config = dict(
    attn_scale=0.177,
    init_std_down=0.0215,
    train_tokens=118400000,
)
Each number is 500 + 50 x the weight over its row's rms, rounded and kept within 0 to 999. Layers, rows and columns count from 0. Numbers have three digits each. The size before them is the row's rms in percent of the matrix's.

# k: layer 4 attention key, 128x128, rms 0.162, rows 105-127, columns 0-127
# q: layer 4 attention query, 128x128, rms 0.155, rows 106-127, columns 0-127
# v: layer 4 attention value, 128x128, rms 0.175, rows 96-125, columns 0-127
# o: layer 4 attention output (transposed), 128x128, rms 0.166, rows 96-125, columns 0-127
k105 079:442560508537587453564518509577510514511507467501509563524458453399512448481511525566530464452530476537579588512506496498453424478537567529492527542489541507527524499483479542396546502440623525528529548546430477498498460533426511445440549512566419484469499588554572472550482424587531488567608501447478517428460512539513522647525393471518536450527525457618566538469451523482602532514433
q106 082:499518468386514501513522578521436527490502429501559422532557456573488530538512568579496548450469523550558498529545453554497570559455474489490517490479434537520476526536470497490436501493507514443504456540496575643550474492447476541620531486444426551519550541508420456554484447547589463508520541515505470423557551473408501541403496511432556413498456520542408484539535467546578501560328
k106 107:452358469488475437539516418507451496496544506547471550525429547478614510450512530472460503518492509474459515483452461494579434458493509486512470602499603572491476428500472492500630427491547515504519513478480520489435527429556513425409414439477517564523478482392479546482607540498482557432541421557477569485543591613544487569415467454555538488490497487491465540475427462514475451598502
q107 085:513511511526470532519623530492458542470502443423467471451520471510507415583433486589634469390513524548532503444462505574506482522536536581459483515535473524507437471503459531534517435518467557420529514455510556506546494374547512559539545478520497421473450504469516540495530465454597580475586474502447527522597506567522553490517613515479570483612414426443431535538491582533476411514463
k107 122:499583545502553488539450526549542433528492561483470463523505511397535438547548465593462473603603451522452508481500508450395578500509539461484508468532428486495533550525528472460401528456458535524529559472495512547413513606497523571550470554532504534491447536581435547466492429540485379535451558537515438467521359475478507444483461543416413572469504592547556482531529541508513509409570
q108 089:496401378473445496398502489472406511561539557408585490531524472538599497497473577521494484476558470449455479545442391509507501467470589461476470477431587564542512442431494528502535456493496540481438510421508538469466551614531416540469500470500474507465496435539527516567607478472540608459467451501447439487473471487564531530434455467446432550484451427479491530440467448589486404507543
k108 089:525644575528517519501512504580528504457535498538545563549514484472503501461519441528503541537524427473536461441482606505405513499536491484529505456467476469571502503482478462463470536455537570476544446517458480565518425609393476491495477591550519493478449543519519499594424409592475447470538654510519437439456417551463587496460510520593484536556536582444555446543465572444506506413506
q109 092:351473579432474526498529541457524533489500478428510646522489516462470485445527544538536458508461574529513540533566516505496504387485493485493490568448509495500551528585518487488510477376552404606536482488459448450603417471510579513515558447520551496589566526531547502513582577481490506606458462409479447464553513548513502504532453426471453455440458465518568556506526402561527547514499
k109 087:473551478472511443470541468502471466581504475466465464492510432515414528536568491537538392473540479451528560544487523470438544501476436552445464515515372492565569522622479635514428537542483474552441484510534374477414574534455437466500493518530567491459445620527417446475500517550459504481545528544453422424418448502496440547514477477470460498520424539439488483483590556443548554474428
q110 087:478430511489504578519438523516667566507458510569595470504513551555550536537455489538515544516540537537522521618468444428477513536588489500431600488530480505453464411508506470520519469499535488591553416545492483504455467393592469496450405593617565489494414567476534482536532482582532581552550479519494560566529465453526521506477588484485476523520473513425430554547516482524515534498427
k110 082:559622534501457508377522487512527418551414437504447466462546552422532441526530564500577509517483442509495466376474437461483545502543533477508471549447407483517590534594471423466508416563548563542545473543485424450424480576517445495576539518449474432546453495517459446480551543512493478412525470433563503551433465493433468484445555535530455552479462538533522489440556571439470465426564
q111 092:516487510480463445455538582564526463453503466435413495516479580570595454485537562509525518562458448460510516474559580424491505545449486424489587494489601511423536538537493517530502528472523519516387489508542496544531528523475590449501522488432485548546449451453527561469533486415526476462522446469455489576478467505359474483458558596470556409422530572385385513457448480388492535515523
k111 093:624533443597466476529500431418464470499502489507406595478496505491600487506539521497501471383537459450438522468553493453492508579470462552429502517389439547456494546596471426527464502516482537472452526485554475355591436508536531513486514480613473497506532459547440506562448449489410482564502645538501455526418512505504499503526565440452549494523541498537433525458552464499566534466478
q112 097:428449563528397455526536488566451529471513534460515561523477549547465475409465546517488463492543481501453555501483510473466450552489447493461481415439490537565441445492422543519495528521514543507512469399535457374537503443551513468484512543480618472554506442536551618511622582526454512517534444558393492519528573598564533439478476403496434519482403509464555523507506581595475535523571
k112 101:451427464501526483514479583493441592489527518521582534491466496510540481484488482446448493474458487492577533521519436490617400393490445568504503520494439604479459502479482542520576406533500507544473511506422507458495467416562608456443575505482458478570510395463551474503607565441556625482552477492500604508514577527565429525479495517528524490526449514517488505435481461592451437600449
q113 083:452545590548505567483531418429444512404616517533493509468510539507522501507419542524525446597499492585450450540417572491458450444577512549462507512570483541533390498434553515475520413517536571484461512443581495353500521453443478435515418429551532522506503574481500489479465591439583478539537447520487503498511575507537575535547536471437602478488580428480477491455492438561482507492502
k113 083:470534449486489474530429490437499470514527512515506519534457352487523544468546434507471469541459468512452557627498582485508558469426500441594432555528504518464545521612511510476552500421417574412491469592535465575496445520513496528495600459558571540536431509506523455550475424614505428551565397479525505516481515559519506467520448465474560562504502545455572505551484539440538478485364
q114 077:407498518461502547419575496520572498517481514367468453487362577477496480493502518569503512379397482529497475426473474537593535505472407490551448505490544480451500463515515475593455476468504507421518450500480591514511528504408489391520468538479506494473468477437537557449564446505495535523518585532552545571391465503579485466428444569525520469514498403547391552459480489473440531478439
k114 084:445434495456525464474527641481430503455408461514473482529479487515530467490400483507459381510456509460478528529524565575584445610470464549576454521450586511482511443571474471493528462380600444559532521429506529530472428449510451525552517492434480530509548458515543588459488550435610585450475455544564521414561538458484420476442524473524519465424463525579505517511542507560496459485460
q115 086:460460485496474489407520572569537466602470494514480444455444455437507419526557571594537470452437528457455519467544501513506469521414453505477442419519440493501535536483454522507520536446519493546491565503477387526480523501473500544478421585475458454514469477555373540481481440542503435444644584539576534480444408493530532485525454521539474481571477533521436396627419526489518540414541
k115 092:591545580441533462492434552528552417485482578425480539475502512462513455533471472567537490604536463369547533471568528535471568502536428367516526495494527511538511508485605415488437534453437483495442594480543540459487496514479450442579439549504535547449456531521546498533477481539453548417522502478507510540483429362441473468497515575491421575457439548472475586471564543484422483442531
q116 089:412466574478381510496516528473495595509464521533443592530519429544417521525473477576489459580547534432616576591521493478465443529495484495555459550576531524459421508523501527434492415523598477541428545471510539495558504507519480494496504456438590457546589504537575583582548469484544523558544501541391522462497562515462555482567565516524440534489469425482498549462450401573483471479559
k116 093:447462501541546552488548427438462447536495472424541412486558546561558522493510557404581498540483516488448454518399516472641514465517552485550488503468484504501485486434486475497556518520476589460541434498518388387463480485438541446361378439530491520412543484424458463453484559520561534508431436464522521504555553522563502594446510460541516443477513485502510507498417472462420488559424
q117 095:463486497532587424484466494552548538552534523464478460452448544460487505499539579483438509439506546621482445442518527570487483445548440456533449484518467499526479513498556455433527495446468587613535574455480528490532538498503558502478550545507532432543461383465531447448524468491483544469534542577443443356424439572496501626354541524472555510429474473572409463435498543546540498496477
k117 090:582563456464441500476560588483563569441431532490440499593522504508398518539546483579539487499493495433457614480612532452534478591497459518547397546492525474527420425567458398474484534499573530444540488498561462506445479548380478538468449582549505570522468527508429565537518450604427489460551527510517516514545503528439524462502480491446547490530447586480506388530527534493525536432499
q118 084:470422482497553509441423457511475568493484482529521489498462598578423458530446495433427481439500466440528495592548525473546484509494555550590474551480425526517541469512460550542521479381456488518521529454465497424509570387532486486516460555479492416536571540519435466438427498544469535413432438598380495517551535500446565516502500548512585506479496604490478543460457588543450609573539
k118 081:411479564543536486619520522479514441488440554476502577426476437541506467571510591564482530542459531458455491450516503476465535450492577531461524504447556526442443402421515437463575466520518481573476543573551515432530508452494513394500551458479476521515530516463564557446542511519539505479501411570553521456521597537446520502530548465441522513468509488621431499668471396551519531591507
q119 086:541498511561510499492436562486542505571498614561451499517449414491479519479494525519467540583522543515465511590606442517456476511486590450586519486462435468518414515465572533497603474493493601574552546524508524530572394414542505430472477567583486515497467531501537550512545506503486520496520545491505531456515413484541499417572450498511403528511543563628575584527527415530389510562484
k119 079:566485474456552523505534555593506460490555576474528431571516504449511474521571460476578509460483514475510473479520358468537621576490470414346479442516533425487422507551399403498518482563441487500448501556433449485522527488504491505557405463528414530502478448503449448487535463550517537457503530456551413450523486465539511501561514499543512433570557531431459419586531533427536461438539
q120 092:476500481576567549490422498451441508512513365574539369518494532504565515476503468546541451588563496540556444429514510382462427499497505419559507448450529467503504610562501597442490496526520468479447502507484567510479562528554458552473462505535475483570513515494524538471508570599492568563446540498415595584475568423463546518426437535444446520579438433501524552495466449519513553491453
k120 089:473529519546555552413559535462517475477382508428539546505461505448472476488467495498479479475500582459539426462545519515500496523477591573487500602549448472481493470576536465475461560473411585554476545434430577530468515537539432527489481580557544586387431532538479487439431465430523442513446575540462431559437441442493489470509564555449418538509431593524484455559540495417529438524590
q121 076:448507497489508531496523422405510450520562400483456449430496551480551465606402537504544485451501581509462422515472557475471573461515500538450538560454567634421420560524507546491512512507445488522462571531502467502585428508526442526482508517582514506525550468458455441453474445498526515456520523446458486541427532506509537544472508523426552520567570333490509644478500504388475446470502
k121 109:485330439501502410480462543481519525487539508507535551477495530586538463400474559418499582507443561473442455584508442498594485540453548501527454473487565532461389495488449500473579494493536528571531475533555475419420480422544526509447515419464495521566484485509557482508566551481473579532566411557461598479530575587482474510536496406603476541460524520492479534513474474507400517526433
q122 115:437455528525454551438431610514450514434507505595521475501499482551458500502577433482510488522557456464516525498569553387542493372527512541447485520480462581523524447498535517445572435508489427421547554548520472384459444500475483518498563525491432606503501503409640454473483544547536464454510520473523506483593543507506619487437507571540525483466552406470478502467482480570438481591445
k122 083:576540541506576528545516448545573463522516582414574547508560505493487511483505553537451568469559558598440463494459455573487467490415493534468412464500521586560459554485463527471509535499500475475454511450576393542475484432492472479504551496535583484452472445618448570503541407468505436451497444401442480420417449579413449465473468499497492588522470515518489604486461522450505470412580
q123 099:459517552537548492495505487505547462489528510425489512517488525444491462558622541441517438490407404524417411442537487438442595565503550516412611553543509561452524473507465445403521508479418493447503517469490514485505477543453486562587499474554520486488402445524419547497487437535470463512473572427495524484422439472445593541561440551423550590413528475548434404541476456473553518480450
k123 077:499445488595572492560536607524447471513391467483526433476448483496483514421496440453458499517525547465491510426506498494537469491590543545561429459472545577494475560534421601481529386521510513496512463460567461428438497419517574440422497522505490488508584502505479497513537509439573580483493422606508486465510572457479486392481664494531437469462461541492567545486496498488481532587582
q124 090:610440435399443475424550508509484475435487538574515506553482533585572488562483488519569534501533511560476480448467519452464495523509493475514414538485498506508517391503477560489536518457457578566416616563525530582521503544494546515473553477383395447524551560515538510524499505492478482463502551569482498529442487436410499500417547466442541614460518477574592480436608542475530553536593
k124 089:448504529549552482605487462511493443537584586511433464637484506572468443483467525519459534423437448505477600482501499505448494489457513514550440561457495558507476548549513371521425470575542515465440386492513531570491503487481394428402528494537516613481545414458490484544471562494491549509484565549445520521527476627479592554470561498468544510456524491496443460592461468527503458563511
q125 099:530485508452493510526441507420513500522566503600551543551481371514516494509507554479544479509537473501488506449479453514555378382484401455554496510545568526493553507505493591457534523430470448533429583471469484472541525578551544493417527544569490483457516483397386583459557441541535536532461551516513526497526537386455467538618568503568420542533566504563545555505515402495506522547457
k125 088:610539445560480426490572515562457500434527449494546552393451545520460500494530428451532528550538490485564483544549526504494516603423599511530500432540417448573583584520555455474478569560507432550407528491487434495505541451502486516513493503488412485518445554536556466513458502562506463454575579530467535563542440596446527526455441535500525407548502468447412519511583492547490408515594
q126 096:469507539555547499535492550460626516473493483495518566479504445530492411481517513538545575440563500459455590484462552508491582457524528483441500567547508583515515599624524400515456462472474458536538558560625611485510539518408525544544450467558529509448583523541551543507483583455498554549445498529469472574461484527492546377532482522464455521442605527540564459588524507445571504468519
k126 093:466456510431523481454531512460558547478480545436570491529491627567496541562413533456525461508521421507507462549539404475498461449454464500511425406475444541444534525387486539499530435500394504476494497564469364485472426534540507459465521443500496422515506500465595433477588595496605466467507522587497607522540547514451486547517518500516454421462529534506458534490564512539488559609426
q127 086:427582445559461454390506399446459487528378538639581547579544520500619428541512585492428551496547571539494522436458546526514538643484502420593450496417471572503542455502411564474476536524563536447559517456532501492585522545443557472496451435541458451476493520527472526493483468514480539507496515504463554486515470564541490499564590479540500437530485471518502474521453509514492525489443
k127 084:493577512405555540499510535369571544502524524417525510489477467456511562499524461519539476501474490447430452503458484505487522456459526530454560545500549496537544518466574526505541416537527516388499465411488465614480472506533461501523453462502560592595477537452451417519442455402453493499538498568500445511470492421505642446513436515540464396474539535557376512481521432570392458441501
v96 094:471516514607560491447519465399446483463524473506454559432538561494436508543367470452492471460526409539484557419495460482542435490483597447433459441441447540505504576507420353480460465457480473581488498498515516492396477441511548546617520494594501457499478510498544488568491493482452458501464463501522471405497547526453533467425511475496584488524399478508364556489514460494498517430453
o96 097:488448437532560461472520530360457431465477499563559520501493596441457549566531539490566452504392398362512505580549523511490479490561521474437466486468526494513470560562440408478429450476448551523426500455446462443540478510537508545570560486469566486500509477457449423524430491510514524491497579555604570538496544549476517494460413444452402518496476508445433541505570531517467619499523
v97 090:414472403481614413495547564491495446461499449497502522395470528523483541504480588538520478488469443462499492550515496527491457489486538494525495469491469616433463533575450575477562486530534494389474398494561500424532586511618515459423594464525595466484540487463535525552541426479545464530440546571585376519498509506443463526511467499429481410452491560463559472429583524472537529487511
o97 091:460541470488479388476469448388499488568412595591527439534537604468494584500469522536515451497530501625544496518546427476482495543496497481567495483549539505598433547571504632517593461558435488538475525379499453483428565517466507534448505531495585561465480466513494467507500394443568446459469521461516472519586514435425490487510422502498507464587473539561537517459522551489484556519449
v98 115:554466494479482514578503489465480551470491567454422502582555548442592565485492407508575463556553497506493502484377628399502433493550469529454464486417529454443521485529494558498546470495534550511514528483449441471499532544466481558478478513472446569518510503478520549572522474546412493575471413506585487423567488357434496542518564517461466467560445488451444501474600587568511423416513
o98 110:611481439505542581456481499494571445469512533543546554482545516541529528441474461459556518588573442424466414505457499437476480476488487478475500472476518518495562543565545528393596515511504416523469576571454497475563593523504502495491596569581497469418453428417442500587427582493439597449481463557450511481483526440494541490478608540509471474528488527535474605460502503585535461543598
v99 096:432517525500533520465514523552546561496552514506522379458569520449479501543494499494493526525595438502383471424494425580579573565443556416506602501493443451526494546427486534512499596566460457520502440517480470504578543475407473491450513603442500504469475581489487471405512583530433551554495576557573444553469502499465487433536542422558568499425510416541542592464525493426489490487492
o99 099:529537538449472464493556480459494501459551451487508427458563576456532484468485567548507589459633488530528542480586529556494425479488560486488513454504507482465485429565451525518380487501545318585579470537454474521488478487495550423460443544428517544551478451469520412500584441487464497525480519552521492556476521527436495542435505480470554472398499392456364486512465511421445548524446
v100 112:559498500529522536605445436521427541447441484505435442453432457385435501431487483463537460498505511543478520496517460485475410388482600470488490474501494527584425510446589448676459492516481519481441544503545498450509322471488531520518524484513440473484532543521582504497469494506506489426490546456522469597532453568459516432520550604523532536418560479510539508541556470569547491524485
o100 108:496431532402544633533493535490449505558554407529446570472532546491409502500553487546545519476473614437502486605507451571515478464494493508451565466571482451631520478443493483551459467434491496478556491511398590445563473416510516428567501484546520433441520575514507408478495603491514474516519549455561496558540475517480494444503457532596517566400531532546542473441446462463495557459489
v101 087:578444518548472430512517532473515483508419488563568534420548484483439574490499647511531469468368406506516484439474445484516570498420600510409419494586471542489510455523579475486464484486510506543507552521438524464575496462532504521399517549512493545432438602523508589502545440477475420514493539614470539488504458459509498484534502467528503514467638561475441437563464470560462453540531
o101 095:470485534476493429566499495548454455505483581464480506440524558505472581426444483536482491529516527534419512466462406575506520523468498587454492563548470454568445417447467388527431530462481492445520477426473535410519475533525476443465445511475480523488563513473510590505501463451438489516515495497399545378558471552484447320480520477537445436552357485582518548491452513416450500449493
v102 109:495485436475525563562499519511439541595510439562529530498491478495465464482565454483498445533521434518562455436530514518463601539441417486457497602462503593487559512534541598395526557430441542420477591574529496499566500540460537471427447507542509547606480492409501493481477424479481605463580391590445515518443494474470515510418468483455429504523459448556604469461502488539470496469574
o102 108:520484460436513590611467538489398430596496515491503555557533490533517467473513503481482429474598534564519533526612545541461556445463522523474445497545582450495584474483521556532564596516528557549471524492490482485533543454531455451471461481516379457557532471434540527508495543478467577498508438535460546545520460475441482549485513463391510442502515574535605447570376621565434478552519
v103 095:487439533505475516535581578584506500606476498541486591413510507481539547550522591483452511557420461561501550489445507453524546551489421534475495468537544547499495428463400562499552537497459501576585447586537474484461489507496445514472632477567534596487502440453382483579561513532459480549425486497466534503461501509509432528404531454460503459388502495412475461545486565501570608485495
o103 094:525427447580465494512513508524522509545491592464494491556519536617560498518482510562474529536473457520478474471474417485515501504448424514561503445479489516439373492489387525424507623485340565516539479468574426412480483572478466484490499552466513581469541485486471524469378395492454447507539480460514459451467443439498521360451548450474467491462454477441547480507555507495423564466531
v104 104:524544588528479421494550514591512511526453502485575451470424520576456487526478564524519473410508521465496545472490551544485525431592451473531487512499576599461508580421512538508539533446485568464557420509562448480593516512466548575432446491521408564493552561568413478528535510506463473567490493617530441415510497553461420507598550548540519531500484484536577571617477576554573518517531
o104 103:507636455488436441521535553552483542592517508576494475541491557475508445468489591466435584403413427583550470514497478527503452449470449474547450455457488376508516507440508555478486490445450458470513518528490476547532401449570470484421368513510446540471514430576452449576425544597435520561450546502546507477533512456433484448481567525574550542618504546490482479472470483520476479506503
v105 095:529504561470608604471538394508486485566516555420441556417535542475495511435538401405544481546493501506500402521466487493482567484538460511538369439495470442576585448497560562487536609472524516548515507568431538485497439450433557423515405423509536502510445562463484452533483551605532495461473449516458468500431454476598443506499581499526544534457519504558506502497425512557549531500510
o105 096:460469496346544579435452448581562445499523498457478502453497507548520484493526488469523478440460529537417435474514495532410575541570448459467480417440512510467472445400531490532454529483502587510357489548521544372578529508486509522476448610396497512593501513480424457508540524502501518516512486512487523551451522584543528511459486496472562559447430515488482485342488562459500532547549
v106 097:562541555607503462516498555481528494602472544559576506584431482551433553509554429464533464456464534462551532523440553535471442564604502490397545551452568534545476519483502463513538524433489455529423451541524576492439431471469449521351537536585417459520527581470490461516484512483473535535431585522458484604543481557537510511546565504509435536437484501497448546594559424504443477470447
o106 104:551527529527568484478533557569436627534511532547452532465500560516448542451548471442519490436487520529561505530488453480475343407542423395508537472383530477545476547511506586599474478467549533457517434516420452553455528468512382465526462513575533473524563544438473468578463466544495529527558507466443556510473491464571577465492526574475512479434445473555459466637505448471466519468493
v107 090:474526516574423475472548555466518494463413501519490619480494459454459455513472483560445420543491560482423657492491510479537506523575553517495485516518389498451420431587392537360492554461448555571531494493442395540496420455472529439550476433498537478558467430548466551455514554569525558531525478516494506488516488547544548501485500510399538411529431421498532528484474493540526537442443
o107 099:480547468505467517487519604429483530598530491519485493594508537476522518607510591503502465598513424467459510458533551478581561506527590521479490487468442516485492507456449462507408481498549554597479493538470412446491516567528492404419510448513423402462468506642482494592481460534484507498487433605560493503544468559512601485470476603457510514458480493431533525565544504551567504389528
v108 094:473495505464431566475534489501651502541555429511507517518473462546386482523478482538472496431449437503510391530536480553546601500488528442472484529489537553428455565549569473475440542521514386534539491573544492529439557490497543535575498446570556480461506445480616558397446570456488439525469584493536477451484495497500551470576511536438525543466604409492464535486535471442500395502407
o108 099:485458536519458447499483460497463525474463432499500506445448503548420533474424493487586564428568547538491528503422526557530527422549490459464493510490538524476531485458529469569394540626628571530515400490498477556539515512459401490540510372471586454467504439520505563447509507430458491519509485566591385559566468567514493529510485413450524457551566485412448515505493574475463395498459
v109 110:563486439533499546401506464562464513517602501523540472499503501476509579492611551537515528608465432451471482501526492559569497480541445476505483598520494534465525458524554408599482531538480435541459496460464498424417463483439557587506562448443392436464448446485535425479468518484466580408458481520455482571572431451481549464603544544506471539565517536469526482559621528550467410484486
o109 105:429449576575538550574465458478659550535527492444513534490581519542508512493549560451486573579534532515481554574494486608513420485519483476526570497497432533533599521488541448592433597565447436503553453556468548511450508455485421489474489510531515565502423509528550506457481586412458504405535491451467474511538595519524537517580499421619469505460518530555497496544524484495468429518568
v110 099:512613481461546409437527494473539515591406526458571478462437478454480508515515554517525474518511487447438428405386514606537565552484572402561518527581477577600519485514441510443489476541539480531571437605407462442522559567487451485487436465476547450526430474508565471458536592498496514548464487585469502465476511486511468477470445496609492436582472475437510477489462479518527552500423
o110 102:530505469543558393517535414493441439494521463515493476462486527524509555510484531498523493470577485507521485375429517530495536563570512535473492570478394468441505482509384517479410541564443597400545541610462485518516500556482442470414432485464471556468494522528496479434606538542457561537445522585475475399538493512566523549460471368455533569435429461502436474491483582460522528525559
v111 113:456517485480574485513518458547499493473585470482425500461434431496498606472476554542499419436508464456538454528581529603442606561457515453476465569585554471495480557536568457539508462451485512458555350468507497462536567459466504515391508557484528519503500561486531507418494457548532480439461550532495498624479541628630493502542459532448520395505573501448548537553514502528519443506482
o111 108:471567560506560568570494456514494503489501487486542458488464451429468571525525487489524556498479552595545433485550483636480423503502503523504460485469533439493456457485559558488522472537570547520612395426511547462498475547485458464427447578488595568522466553511434512486506408516514516507439486458610471579593466577583490580472480464574538451662486507499511498545399441501471481494507
v112 091:548482527511540512590479428549603499483541519567529424482495515582478555446508489432483510456523453587604509482414454583457486367480584420599527582483548490482489517488504546486538404475497588481561449428510537457488547606454592493443403518491549476482485445551582490467497520435522468452476548568435492509488410518493417531518485457501447508480589559480440526574514546537519499463532
o112 097:449559505419512451510570489499502460505474435574493490487499541489508525453432478429453476435442468525517433513410513647484493523432530413550509485528523450517541478421545530544547449515448659475511452435493578548549511564508541465520525488475576494512426593602560485502486485452515568461473498494426550438475407393518432495452558521554495574533527515507472369440496542521475453426517
v113 096:473523448461554422421506505465546439554465409449514518565538570480490378487484522527580572587560415421476391431419552592475528578520473455507527556434524468460611472552391541472493417587477458457537532581408438483579549508497491484531496526461557591529466526481445482499485514456540416551467448545450473486530513495519528544450502525523473483474463482523519476555434579529531511522562
o113 096:534539575501450337473524454560401418552509472471592475556503423563510531554537476439491501512516426504575448481543517503503554573511468507553518610469546511457542514488453560436524529384431473541439494539573503494612534515443506523473416490434473579564446530467442563411516498483410470490513462551494462416526540565489538560507525447514456492464455526554552576553528555502471480573540
v114 103:540534546477544484454493520517500421511473511515432555421421464502478521509510623473449447549498516514452442443517472572518460485508529501529531438475445446567431522464520535489480500431452532632568537430413433485500492544506524584497493496492478460462500580456499453442444554455564443271461430497504492592531501524528482488486581544565487506508442588533567453452518473544542425568467
o114 107:452499524443576388574493504507605524439547461477529462435409554498566493520592594532490517485518535490511514449527451549527543535458516545495621542500471508549472527454524562522528342517492607462552478475544513399433484519576539416532488483495497492539507504545420493394569569499474404431473488467434430484499491439581520505469462377538488499449457492476469516548564482513519530564532
v115 091:457540443548512492485469495522487540479473513535525563555531438433538445489428479524494421363455556535461485591459452457486517438458564457559464523555520474503501518489518480564393449561446520521652438553465551480482446497466570562493497561517531364374585505472475586504570539545492508509526457556507551551527468446589487418403481453504499529477503589575542575472526485456480495528526
o115 089:505596539498505494470413455426457517453530483478547533518483516561480505482518500540589508435503504496512523622457455573348459543456506533548475556586475542549483428506524434564402433513424513498569476498530537420540453496530575561501541619554418424471576532546528523502421538501506541537440446492568505483512475528567475502504565480528413504445470572575473495439541455429534516384542
v116 099:548421533559497450478513445472543477622520623554529540471484497507513564431576592493487547477533525504458455489472454530473506440578557449465565519528540533531416471501531484537455492511459557485571472497539454429486494537450556508408521485545470381446500493492569479507525552551388406523488501547492494419436489509428467403456493403609467472519587554405521502440510483551550599548520
o116 103:535437514564456430567478554454532396520508501517450510514531453478560537376508558523509534428520515511446484527432518497547454429565408493507477470591440448547405533518486454462448512508445602484582421525492481506487458492596551531500432577537519572467419485565553465459490526534473525525483525535450573466407495466490547475489516359556500508486459446583399455443458525503561593425505
v117 100:486453408503514473520552444428455528595452429466428516523582546500477499475454492520430461552509433504547502537516471460488440499485453502541585544562579579478473543538509510402535474445525479481498522629581442617492593428474516470451567533482533478533534449470491499513494501528519529429501448575487538554405467415427527461592383560545494562554506536430523495596489511524516621514479
o117 101:431447456561439485530507480559314462638447497510527454499511397475495489485425474537473500558542534561435525510516497516528467544566492532517538509544558466430498499430478593531483494535518467530551519520423449449462485439499493607462486518421595451633498551453503508575408484485507591481393450525505496514504498418403533511513463486507481576559452553442542470568546502506495509493546
v118 095:430549497425426495439537528511587483458383452480595613432436463509480529576457488558499453512530569479540411537480455465517471564546493417429513578524518453525565554559456508462508470509449522643468543454489484461605538532510516480498544480539503447511494442483383521501494487471471489455537523426518487466436574569449529495410463461541570568463528455521433491478490625556443471527455
o118 097:530564434529442434506487574528511506500452536519556535554451444606487485607517478467439504499524549548567495519473514458589570504502519447545488568491515511570515533545531513562499552481545541537618490519443468421458499517530538418512531536524406430496473435605482636520563424505485481470527547582464518481454454670484540490493508501454472487514446526422426408496428457594513554474503
v119 104:566527446549458549508452606492488498507464428474556566543512563505448484518424514491452488495503452467428466528497518497560515577526614495559452490462444529529515531558449519365449523553525533567571467534525487514570627539497464459578530451538601542428498414493491565521532541461516510562476411517546485432448539496460371392434459476512471490539379452538516437467559536527496487470553
o119 107:622580396558466375446474543442451518498553491491588536525509547506541452413454546524456491549559431497479586472492540454472515587530568457508470511561521583474576515515474525458496478484439574495361532468456452405444483584485471489500507505405449528503551459555508552557491500508487499532511499572493417530459510524436484475465442322492444518509552548513456549481469526537512471560472
v120 110:537536542490496460492565468539533475538480432423466456474417582444463550397575542472487381612589467461550428497485451549541594514463524498582476605476456490586495530610493568459460521519574543549490446506489477490468414519509524433413485536577571541491468571499488540549417519487485560507542448476408509560503510561501572541452566513470506590533531395524499506557511455462456515488500
o120 109:500583456425518511469513552557493517564494439423484477448462496478501541495572607508472393503541435572574510539518476522500621552551498473560521580468457475587513461469431475536510514460600574475578390544516488393561542423508511457452496422543504560540423480496545599570522457477516573498504477527574461523528549506491536551500510503514526471466488472441455423425448605433459518595515
v121 105:506538389456437469559504464479529609521490425510536518531552486508578436486514490555518585455536588479457609507475431453539412534585504569461478527405495474560452582528508456460532502417503467563469535508472522494477570463557454510562546517577475588645495556591410511519526510545454433587558519486506480533494520485530509564474457541447449444505430495628475502544445513540503561481483
o121 110:490487453419450651494515476509402553524491468471531560578509518473529498601502446458441487523514464424540546482507393395587388493573573564513464510453467567481417536487480574464523420449519540550411510567517462560480540456462501475488566558522511460441456451580485588522523460550431495530457547457500392561494518535514458515581528540532489479595465469519538568546532461476439494479514
v122 104:451506460559533577520479458488577518545490543480554518460461509426534586468357544618577482533568543542659543449514434538468519517570488557514469449427505507564464496352519539443608516512502460498497481514451470497514492464481457531380538557466535453507515511485474579518451493595409435576551490481506514486461481535606503452543550512492452493520530491489476489592570503490566509488479
o122 109:525499538413505644433466495504589497559513539439532467440481431506506573493439460549508530529477488582562439415362452539567489484528514579543499459477529484573442479565468458480507587515502532433534538471468494503515503522500481335492492614474512446537529477501430466515428380538512488549478467522519518603492479474443521451550547389515576449518544496485469526521577468426475506553513
v123 103:467510504526543543456484466562557507539520539502537476474452517368526403587420442508565533549534503507575461553409519466519460456477452483448536458562469441493496459490551530508554537371554543349499523548351405557476482486403485526540508514517429551480406551434537397502491491500508493507451446503528485471494461391460499501442454530450428525507557494497576509441525511473432438501485
o123 109:460451531397512610473424482541492441513509468514495486545472540556510502523475458502578476484567455457504390508493503521496465425408443547475533525440462529509445450559488527501453568590516472485501608503590480502482492550470522579542509416466489535573558440438376477378499575463509465495465429462561394515450537490481537527382523353437540543534483471555456491483523489452479482553491
v124 090:519463490518495492511510405475484466511404512662519482537512531502455563507503576486564475510482618448619486474548546519571543561477525472500381534517498488525491410510512548457459488367490408477509361474520423415492467566572492451483463469526445485521525552478455537558489479555450552566534516456567506439603474503505589460499477519574518525475439418550485445513482452456511559517540
o124 096:587588451583539537521360477614563497541436518504494547523552493467488622488526580473514462515555566451553535503491500501557576481575514537448472515469509424600398449430466434508526498447505435418432487558604537507453510467528444491467499457485400499410509531553475435498459447448481469537588527521489509452467596492531459410514482453477579448538470502474507433466524493525489548481444
v125 110:519489443492494547479408572492535592444424493486495492576597513463491459551474422486479519502523483459492610519496475407446454501548484587431422439483461558499507520510450513451472538445457344459470536522417508500537471466516507519537608472490375539486526504529366529511433447513505525543580406542539498567555523557547466468531499553470464468461537388437424478595523480504470483509527
o125 106:564504431463486576453490665580459502520491395481567504535442500464489522560471426507477481547456451492447516480451455412520471473422470494425560423433502565533489521501443472546486514537501390497462506437519539513540400468464482538524521516445395413493606525499502435510417464461421478502522493521498509560588578541443536419546494619471503484565548525468431512565526510517530454579508